config = dict(
    d_mlp=384,
    rope_base=10000.0,
    qk_norm=True,
    lr_mult_o=0.922,
    warmup_steps=87,
)
Each number is 500 + 40 x the weight over the matrix's rms, rounded and kept within 0 to 999. Layers, rows and columns count from 0. Numbers have three digits each.

# layer 3 MLP up, 384x96, rms 0.0827, rows 215-233, columns 48-95
571516471572539488531507468415421543438450480454516445484538447470468581489533429490521519471459541407480525477521505544538498471523543536558555
472536487547546461495540530456513482507595485569524499526508559480499570582556517449535570556524534464584473502499513522509525622480447492455475
505532476436485461451512469537526406444495518465483539504431502525521534462525476529535471465566500465478485491475523515536510493562503477469560
515508505535463496495439528491540455476517390492485573517448464507438445523542554445522490483545578562452533533483534567460503475503495506467413
514467469556499468503532466495541544561498569495549482449578516529519478520522440499521493477469490525507535479528494434455511470580523477481595
465538495437475552520547555485437514464547465527583541515579535492567565493494512503542564516492481523506491424520510450527530429440532551560489
469505431564524451457560592504541495456461463567566519503442502463436475461540552513442458557548488457470484523448544578486487555480505586548466
477488443498515485471495521475464511501503442468479518501465541577496565539509453497532466456488454530497514494550555512447443512503466470488466
499484448501535523495425610488457515463497564511510489536525503514511523521479403563497509481544516537452518418480511435431464531522472488458520
557446469525471520482476510485523530513458530496472446465479452527411537480492493464532404492451449452500467382421492459488414455445496492556467
520473411576568440505503449512486530514516520492572501548524545445474527509542507424427497442521549459421462549451488533459469495473491546490479
472543488573483502480471491501469487447462506473471426504512529521505525453443500575475439408471450489521484547462541515472498521476455550440483
493520450515528421484531521492535515483499491457555475424501528496445517510613532525463543521464498438507449497503482518532492451468440479558440
499521487569514511430534475460500517531528514494497546470563455528501499590528495524536606596478597521444418516494519458518479517497524460556470
541506522466482514568499510451521527488504512519489515490517431521505465530514429436493403472449484581507498466425440504454430466527424498462484
530489505470601568533527458519524489533421511473466517550510450530523525490488510520442592453567536451526480486424509505526486567478524527552461
463488516533544429484498449481536477479553448530476498531546400552455533574524537482531573528423514530509498478543551450445481484434532510484500
488525549501517499507496489486488506474466504554548448544487504526552500436490526455507500413546448526539409525467503444490578513478540443427464
557511425543486432522481494549499467590559468449523441507508460519529468465516536519476490494467464526416503379528522466522490538514518530485529
# layer 3 MLP down (transposed), 384x96, rms 0.0828, rows 215-233, columns 48-95
547505491466447490501560475484494442554522475483489503536480505507499456499478582516537490480536461439492518552462576431504465526507505493494479
445562519430534546537565502475546545553525534516478498550533446551478555548532463489603507462444528516510537446562504500447465494490548536479452
464470487533471512429474518502526451475486446514559522496498526460413553611451501426472518494473522537505475512536449560479495479432511549497418
470462541504551558495523420467469510435513516500525434468538475453583492515459515572517458534434483502533419470457449415500481491509513455547488
458530532517513522527523514476460484461422591499495497521507447463544516548432424527463436558461464532484531477457484572520474520466503475516499
453497528598442490483523489555451570475476522518448580487469469471455559593482509481471466469440500506467465533528480514540545481600505530579397
546563610492518422492513506466493480479496539517492449557498425549535534444485456486507512506482443417475515500587418510505560551484473535530523
485480464523517487517567504445519486485532451460493538544523516491492436520462502467511513557490545510509533440476463582600537496545530536486518
484463534498505484472521448532507532517504472479479547442416495443570481509535580472471500481472474441547511626549494526585496517423479456480562
450584485515515451504499591484504432470546488493554554492551572448504515502547538452450513503490558521506511469504477480500562446530508529447468
511418476522588432549519534498484539429486603497494460467523488476511496505505558555492505460541530481549543480495493484489535494448532511487489
548546436450523484499467490481479504495531485502464563476521530522499497518545549409528540556489563507505470476589469479486481493572569532471496
533509544575531471465480561414463413514506540552511490569481527480510408539466469551417493455474557507496585433486519495455531492541460469518458
450508532493546526557494471476467516453452515536492472523502523497531468500484424552406444490485452492575476511469561543545549471514481438505555
499517492468524450562485449487458500502548504416549511474493553500490513544560555481499460569464544496502546513412487481539469514498561517516473
494473504540461541482546493517499479436532539497562479468521504552466516542527475548566415540546590493472544449485507528475584452492544450473460
484503543435529444426451426491501524493507482445491482541532462489573558594552546489578531448525483513566489487502549511456437490544500466526501
508486529406415511524414492450475478510502523528550531485520496470475444482516464528446508518507536479454459546487481438496514459473487486518548
435528444519508550485502519474500515473456541485582438457487542480549543499495546466550479539529500545505435536519436474521550463418590515507433
# layer 3 MLP gate, 384x96, rms 0.0827, rows 216-234, columns 48-95
528581507481531519403470449520506409450523504545525482523488512460551511500480477550547496456491519522430453471524545459488550487535583558503543
502436460562517561494540504506522528477567468479507546509525532468574462544499485413494490531447542560532475561534481560497548505397522489487436
470574463447543459488478479523480490554532490419537538524444529468473474473489489541530490511472547501413529530527433459507478522516537476522496
539469533489436493487514451519498450544547564495482471435486541491498400451522471452583507416473457536492517564521533445478530431540462483526567
469520440504505484471483478546434551475539479526487583513510478479496490547496550536587492505490513466519533562482415444528563476509414517507457
494508453564520512459550456462526515485520492530485457456518577545539510529498467522492530530538516593537499477557561502546537539445545461578520
555489515468481475492436544516500504467455523506534409494515464520505584467496496519500520456497524527472498527504524493464377577419470584511472
521519505554500448495519482507529502459512466480528455510603506514447500464510466505457547497503531484505527453443516535525516550502538430562473
475543561493468494496519495505454494460534509506472548523536550493582487505513501495423477522542556516437484570518543558488571506477451448464534
519508421491589404477484533538513495473492499406514483496528541482436466479499520526491521390490543431553514512457511443499486485473547569483528
422501522464484530495549547465504545455524500411538445517466473473553446461472473563539448441469466511554590506529482523509526467475459511533552
463471509562498511468474594489474528523495516458518551484474516445525536476454567541434517407479451504535536508454480477568490552459474478587458
488473509429501510522564500569464528409470440470418483483453473496466399552559554564542533506450503540495495498495445526484513598486518485494449
494526473466480499502517521532615506521441567522451496544509573491558465512488556538513571486508557555463470507452443445567522445524492580474477
468367496517447467481496522481526514450519551528534498468463523500488466468541522427567392547515460529526508440489503543537556459556456482474582
450459529498510542514493468450516463461485519493475515451513473445542515517455523501496467539375543428527498507484509456483513533501482508517518
499529464448475506518534461425510457476512470507477538514504547511474525598506538525508474489454528520572518528503475493428486551534406495492476
524528566479533468475415447547539486507551436451504525527554494551449501507513552510541500499473469447521540490517546497480501554515517419525496
527523486544583553529541490503552482549530449543522474410446502569540471488479436482467516443545495561455497523493486526500542539522536551514566